{"num_hidden_layers": 24, "hidden_size": 256, "num_attention_heads": 8, "num_key_value_heads": 1, "head_dim": 64, "intermediate_size": 704, "vocab_size": 749, "hidden_act": "swiglu", "norm": "layernorm", "norm_place": "pre", "norm_eps": 1e-06, "positions": "rope", "rope_theta": 10000.0, "rope_fraction": 0.75, "qk_norm": true, "attn_scale": 0.125, "bias": "none", "tie_word_embeddings": false, "parallel_block": false, "init": "normal", "init_std_qkv": 0.0494, "init_std_o": 0.0, "init_std_up": 0.0494, "init_std_down": 0.0, "optimizer": "cautious_adamw", "learning_rate": 0.00203, "beta1": 0.95, "beta2": 0.98, "weight_decay": 0.16, "lr_head": 0.0107, "max_grad_norm": 1.0, "warmup_steps": 343, "schedule": "wsd", "decay_fraction": 0.907, "decay_shape": "linear", "final_lr_fraction": 0.1, "batch_tokens": 131072, "max_seq_len": 2048, "doc_mask": false, "train_tokens": 625400000, "max_steps": 4772, "dataset": "wikipedia_en"}
Each number is 50 + 12 x the weight over its row's rms, rounded and kept within 0 to 99. Layers, rows and columns count from 0. The size before them is the row's rms in percent of the matrix's.

# q: layer 5 attention query, 512x256, rms 0.0703, rows 28-33,92-96,156-160,220-224,284-288,348-352,411-416,475-480, columns 64-127
# k: layer 5 attention key, 64x256, rms 0.0623, rows 27-32, columns 64-127
q411 097:43 50 32 59 45 64 53 52 61 45 42 37 46 44 45 73 74 30 22 63 48 58 49 40 46 58 49 49 41 60 40 59 29 55 60 51 49 42 63 45 37 59 41 34 53 46 45 42 78 44 37 50 46 36 68 35 48 52 60 49 65 76 63 52
q475 087:51 59 51 55 42 41 57 60 44 61 62 37 53 49 30 69 27 64 41 63 70 37 45 52 51 57 54 59 31 67 65 58 62 55 47 52 44 56 51 33 62 63 48 66 37 44 40 56 45 51 51 52 51 56 35 62 83 48 61 56 43 36 51 68
k27 097:50 67 62 42 50 50 51 41 63 31 46 43 46 46 43 57 45 66 51 52 55 54 61 56 61 37 58 56 49 36 64 36 42 46 33 46 42 31 44 32 53 43 53 52 70 56 73 74 68 53 60 39 51 37 50 62 63 58 44 64 29 43 77 66
q28 105:42 36 62 40 49 47 63 47 40 43 33 42 35 67 52 51 51 39 47 35 43 27 49 45 63 61 46 33 46 24 41 55 70 40 57 58 31 56 54 52 44 50 66 29 30 63 54 41 45 56 54 64 50 47 60 62 57 68 65 56 43 39 37 44
q92 090:62 29 54 52 56 73 32 42 66 56 55 52 19 60 51 30 37 64 49 67 43 44 58 60 33 45 43 33 47 49 55 48 62 37 43 70 34 49 30 72 49 45 37 36 39 43 70 29 58 63 67 66 46 53 58 55 37 42 68 33 50 62 48 52
q156 090:56 33 58 39 44 47 49 52 42 62 26 65 14 64 60 53 30 28 61 59 45 44 49 51 30 52 62 59 67 39 54 53 48 48 52 65 41 64 42 51 48 51 48 56 55 61 59 48 57 56 29 55 62 53 56 54 31 71 60 62 33 53 21 60
q220 084:31 54 44 55 44 67 57 43 44 30 51 47 52 42 46 31 29 52 68 42 51 51 51 59 39 73 60 63 50 56 56 49 54 55 44 45 48 37 36 25 40 38 73 42 55 59 63 48 48 52 51 65 60 53 34 33 48 44 54 50 32 51 43 47
q284 101:47 54 51 45 62 46 79 80 38 40 64 42 36 60 39 46 57 63 70 55 54 54 39 40 53 63 50 68 74 17 53 25 51 33 60 50 60 66 45 28 44 77 43 48 27 51 48 62 47 65 59 50 63 42 44 51 47 60 74 30 48 44 49 49
q348 082:59 69 41 62 56 78 69 74 43 49 48 34 28 59 64 58 54 39 50 64 55 42 34 40 42 58 46 16 55 40 63 39 43 44 51 45 31 47 54 39 55 77 54 41 64 41 71 36 51 39 60 53 48 47 46 71 42 65 51 42 54 61 53 28
q412 096:33 53 43 73 41 51 58 54 35 28 52 54 42 49 44 54 34 37 58 57 54 59 36 42 37 52 49 36 53 47 55 38 39 52 73 63 29 46 45 56 73 35 61 60 64 38 47 42 25 46 50 67 24 61 49 61 57 32 44 62 47 38 44 47
q476 088:81 58 42 37 74 44 29 75 44 40 51 42 46 44 45 38 51 54 51 42 72 50 41 47 58 51 34 50 44 47 51 53 52 37 43 33 61 34 52 58 40 50 72 28 51 82 54 45 53 55 53 54 49 50 37 36 53 47 26 69 56 58 51 51
k28 096:31 45 43 58 46 65 46 65 60 35 61 55 53 32 64 46 61 60 35 52 52 67 35 61 62 45 50 22 59 47 53 36 39 39 65 87 57 47 45 26 56 59 71 40 57 42 40 61 30 54 50 48 25 58 64 40 59 70 70 42 63 42 46 20
q29 092:38 56 52 48 65 48 53 48 55 63 62 47 55 48 59 79 31 49 58 40 38 36 50 45 47 79 47 41 59 40 68 46 38 43 52 43 31 45 47 68 61 48 83 46 47 61 38 49 44 55 54 67 56 54 36 56 68 64 42 33 44 57 20 73
q93 087:56 54 54 46 58 48 53 64 48 56 73 50 57 53 55 55 48 52 55 22 68 31 47 41 39 38 39 51 54 40 43 48 63 43 58 51 62 56 51 41 65 60 85 53 29 64 50 64 46 66 51 75 43 60 57 57 50 47 64 43 56 48 32 62
q157 094:66 41 18 45 60 51 67 33 40 49 35 48 45 48 62 36 55 49 41 35 48 34 58 50 62 52 60 54 56 48 35 37 49 49 55 48 43 55 28 45 53 50 57 53 73 70 26 36 55 51 36 57 51 64 58 43 78 54 38 29 21 64 24 63
q221 089:57 39 56 39 58 49 73 76 47 45 39 51 26 43 58 30 40 37 56 48 49 45 58 40 29 49 51 46 60 35 40 46 63 41 59 37 49 43 25 44 39 68 55 53 39 66 41 35 42 63 48 66 55 60 77 58 51 56 42 54 44 56 21 79
q285 093:39 68 44 40 47 64 54 57 66 54 36 58 51 59 50 41 63 38 34 44 48 65 54 31 60 52 20 41 50 31 31 72 46 55 56 50 56 42 41 53 38 51 29 42 55 68 53 53 85 54 37 52 50 40 71 52 49 50 64 67 48 69 48 58
q349 078:37 53 72 46 49 54 53 60 45 58 53 60 49 40 54 66 29 43 41 45 59 50 40 44 45 43 47 47 54 51 58 69 49 35 39 35 58 52 50 62 49 32 51 33 55 62 75 60 54 54 33 40 58 72 42 30 49 60 52 56 54 35 56 61
q413 101:48 41 35 48 50 38 60 47 53 54 39 36 30 47 42 53 58 61 48 45 54 38 45 32 55 40 59 44 48 32 27 45 48 59 30 53 52 64 64 65 67 69 38 59 37 64 49 54 68 63 72 23 60 56 56 47 60 73 56 51 46 41 65 67
q477 087:45 46 52 73 39 62 49 48 42 50 43 62 55 37 53 56 43 32 50 45 52 45 34 57 45 55 50 76 75 34 60 48 49 36 67 48 44 35 56 25 59 51 76 49 45 29 50 41 50 52 49 41 46 54 82 45 37 62 79 41 54 52 29 56
k29 107:59 57 39 57 49 55 54 40 64 67 53 49 33 54 48 43 44 48 48 56 25 39 60 44 42 48 57 46 50 23 52 68 54 22 70 68 47 33 44 55 47 61 65 51 40 72 99 53 52 54 32 54 40 63 42 61 58 61 58 37 30 36 41 65
q30 090:53 50 50 43 43 62 66 54 55 37 55 29 52 57 52 63 17 78 64 52 43 37 43 56 47 60 45 36 33 57 77 52 39 55 61 53 51 53 71 36 58 58 48 69 40 31 51 42 53 58 43 46 58 44 51 64 58 40 55 53 31 56 44 58
q94 089:47 57 74 60 45 35 49 41 50 45 48 42 36 73 40 29 40 41 57 64 32 46 53 62 32 41 71 62 57 57 56 45 50 57 29 47 40 50 41 40 48 51 39 62 54 49 36 49 40 53 40 35 64 41 49 55 69 51 55 44 48 79 72 43
q158 089:35 65 62 42 47 39 57 79 36 65 67 44 45 56 54 61 30 51 42 49 53 26 37 47 42 50 32 47 56 41 76 45 38 37 59 40 32 69 62 40 59 51 74 42 26 56 40 52 43 58 67 62 63 55 41 70 50 56 73 19 52 50 55 55
q222 087:46 50 38 66 49 56 57 45 48 64 52 41 49 53 48 33 44 47 27 47 41 42 32 41 43 44 38 38 74 51 46 50 72 35 50 40 81 37 63 53 53 48 54 32 43 50 45 70 67 45 36 64 61 56 65 33 67 36 59 50 51 42 45 48
q286 092:37 66 56 81 40 64 45 56 53 66 57 53 57 38 50 51 58 57 40 42 60 37 40 65 33 33 56 63 59 63 50 45 55 39 42 30 34 55 59 54 60 33 58 49 59 44 38 71 32 46 57 58 34 60 63 37 61 48 47 46 45 46 60 30
q350 095:36 53 48 43 48 63 57 54 71 38 43 32 44 66 50 53 55 45 52 52 54 51 38 31 63 66 44 27 47 37 47 45 57 51 59 44 51 30 51 32 49 52 63 51 48 53 45 53 23 53 60 44 41 38 51 33 71 58 56 21 50 52 42 57
q414 083:56 54 61 75 32 64 30 61 53 63 37 40 48 65 56 32 30 55 49 47 46 56 45 49 42 31 40 61 67 58 44 46 31 51 61 68 48 62 57 58 55 43 28 28 51 65 51 43 76 57 58 55 39 39 49 44 40 45 62 25 64 62 74 24
q478 082:63 47 39 58 41 35 58 44 38 40 68 42 40 66 35 78 47 59 66 62 27 52 38 61 48 57 57 49 59 59 48 34 54 60 44 60 52 78 60 30 77 75 54 72 42 47 64 48 68 55 65 37 48 62 24 64 55 49 32 54 34 37 70 47
k30 089:51 39 59 34 40 54 56 54 41 27 43 34 30 39 66 43 68 73 58 33 48 69 52 28 56 19 66 54 41 47 50 25 36 59 39 61 50 40 58 40 61 43 42 46 70 34 33 32 63 49 58 43 43 57 48 69 69 39 25 42 47 58 44 26
q31 092:40 31 65 49 63 39 44 45 70 48 34 82 41 58 46 52 37 29 55 36 60 40 42 28 28 68 22 34 71 43 59 55 66 52 64 33 40 43 71 55 64 37 51 62 58 59 48 35 48 65 46 69 60 70 60 40 61 57 44 36 45 63 38 68
q95 092:62 25 46 61 72 51 36 59 55 51 38 49 34 55 67 34 53 47 49 60 44 54 58 55 59 47 76 51 54 34 51 35 39 45 52 71 46 59 51 48 39 67 63 45 52 44 36 46 44 55 50 53 51 41 46 45 39 69 53 52 41 41 44 51
q159 089:61 53 52 53 55 46 43 43 59 55 54 49 42 25 49 40 48 29 27 51 62 49 68 40 49 62 47 45 51 48 49 49 58 57 58 22 64 69 51 60 52 50 70 65 48 52 46 25 36 51 50 76 42 23 60 71 24 42 51 51 65 61 39 77
q223 092:41 54 43 31 28 48 59 60 48 73 64 53 56 42 38 63 41 59 59 49 35 56 50 27 53 55 41 62 48 35 64 33 59 31 46 57 44 59 62 60 41 82 57 37 57 64 51 28 34 45 40 64 51 33 44 41 54 56 67 49 37 41 32 52
q287 076:41 53 43 46 53 47 47 81 44 49 66 27 61 37 74 49 51 56 52 51 72 49 34 37 61 59 50 42 60 41 48 38 53 50 65 42 51 50 40 48 53 48 57 59 49 62 62 40 33 36 54 60 27 40 52 53 55 74 49 38 54 59 30 65
q351 089:28 45 41 48 57 43 41 43 50 50 62 36 36 43 51 49 47 47 63 55 57 45 39 37 49 34 51 31 67 39 41 38 34 53 68 43 28 68 45 32 48 58 58 57 46 32 54 41 39 52 65 59 64 51 57 38 57 57 45 46 65 44 46 53
q415 093:44 47 38 57 64 44 58 67 39 48 60 28 58 39 48 42 40 50 54 50 59 54 20 53 46 52 32 58 59 36 61 47 45 40 59 41 24 45 42 53 69 50 66 38 53 36 35 28 27 53 79 45 29 52 48 58 46 63 40 45 52 43 38 64
q479 086:72 45 48 72 64 47 60 75 55 69 35 67 32 53 55 51 63 31 49 41 41 52 31 30 39 67 41 59 63 31 75 26 47 32 56 45 36 56 41 51 59 53 47 42 35 41 78 37 58 57 39 68 37 56 70 42 50 54 60 21 62 41 49 40
k31 098:55 61 45 45 65 46 50 62 47 53 69 41 50 62 54 50 54 67 53 60 66 42 57 53 40 47 54 38 60 25 66 51 43 57 75 49 50 51 66 46 51 42 62 65 30 35 39 64 42 61 55 66 36 63 56 55 66 37 44 33 76 50 47 82
q32 090:72 53 34 65 36 26 47 38 67 38 48 56 49 45 45 40 22 59 43 64 49 41 67 67 49 44 54 43 31 75 47 65 41 70 53 40 73 49 42 64 40 55 42 74 56 33 58 51 67 44 58 28 79 50 51 66 37 37 54 52 51 48 36 49
q96 091:50 58 53 50 43 44 36 25 62 49 50 47 50 50 51 63 45 36 50 50 47 56 65 61 70 44 54 61 55 79 49 68 46 73 66 17 54 60 68 49 45 27 52 56 85 27 49 51 62 30 39 30 62 50 35 39 47 47 40 44 34 46 52 38
q160 093:50 44 62 59 41 33 35 39 61 48 65 43 72 49 51 47 34 42 60 61 49 34 58 54 46 51 41 62 44 85 54 62 54 70 35 52 69 64 69 50 40 54 29 46 44 53 48 75 71 40 47 57 74 60 35 63 60 42 57 59 57 59 72 38
q224 088:55 62 52 53 51 50 28 26 64 60 53 43 48 65 41 67 56 47 40 44 49 48 49 59 65 51 37 67 35 73 59 66 66 63 50 45 85 59 56 71 56 59 32 58 49 59 49 76 68 35 37 52 75 35 39 64 39 43 37 57 75 35 65 46
q288 092:54 61 66 73 67 43 29 17 52 49 44 51 62 40 63 50 49 45 54 38 38 32 52 68 55 53 55 56 41 86 49 61 48 70 39 25 45 21 44 70 41 40 62 39 57 47 49 53 45 27 45 51 59 64 39 52 49 49 35 53 49 56 55 53
q352 088:49 48 39 64 43 49 54 23 36 49 48 35 61 40 54 44 36 45 48 52 43 57 51 59 67 51 63 50 49 42 46 35 47 74 42 64 47 49 60 45 50 50 41 56 57 41 57 49 58 47 54 35 56 46 36 67 52 42 40 70 67 39 63 43
q416 090:56 54 71 55 41 52 27 27 60 64 57 51 61 61 53 59 52 36 42 52 44 33 70 59 51 64 50 69 43 76 58 73 46 71 53 52 75 47 54 66 40 51 46 47 64 40 67 48 62 25 36 40 72 41 36 51 49 38 57 38 56 61 52 44
q480 086:53 60 60 57 57 30 49 36 49 42 62 42 50 55 48 64 38 52 57 35 42 45 60 64 52 45 46 43 49 64 51 59 32 68 39 41 65 52 59 56 39 42 42 58 37 49 46 59 77 52 39 29 74 57 30 54 44 44 52 55 55 33 72 22
k32 109:41 51 49 68 55 37 33 15 54 38 44 39 51 46 51 55 52 37 57 48 58 53 67 64 36 49 58 59 26 70 44 73 50 90 35 55 68 45 51 64 38 44 41 55 44 44 38 60 56 32 51 37 68 46 29 55 35 27 43 57 62 42 62 49
q33 106:62 28 35 46 47 47 64 30 46 50 52 31 70 41 82 42 39 57 45 74 47 56 58 38 48 48 55 50 31 57 28 69 36 71 41 63 69 55 38 58 43 49 59 65 56 44 50 50 63 54 27 39 56 61 51 64 36 32 49 59 76 64 55 62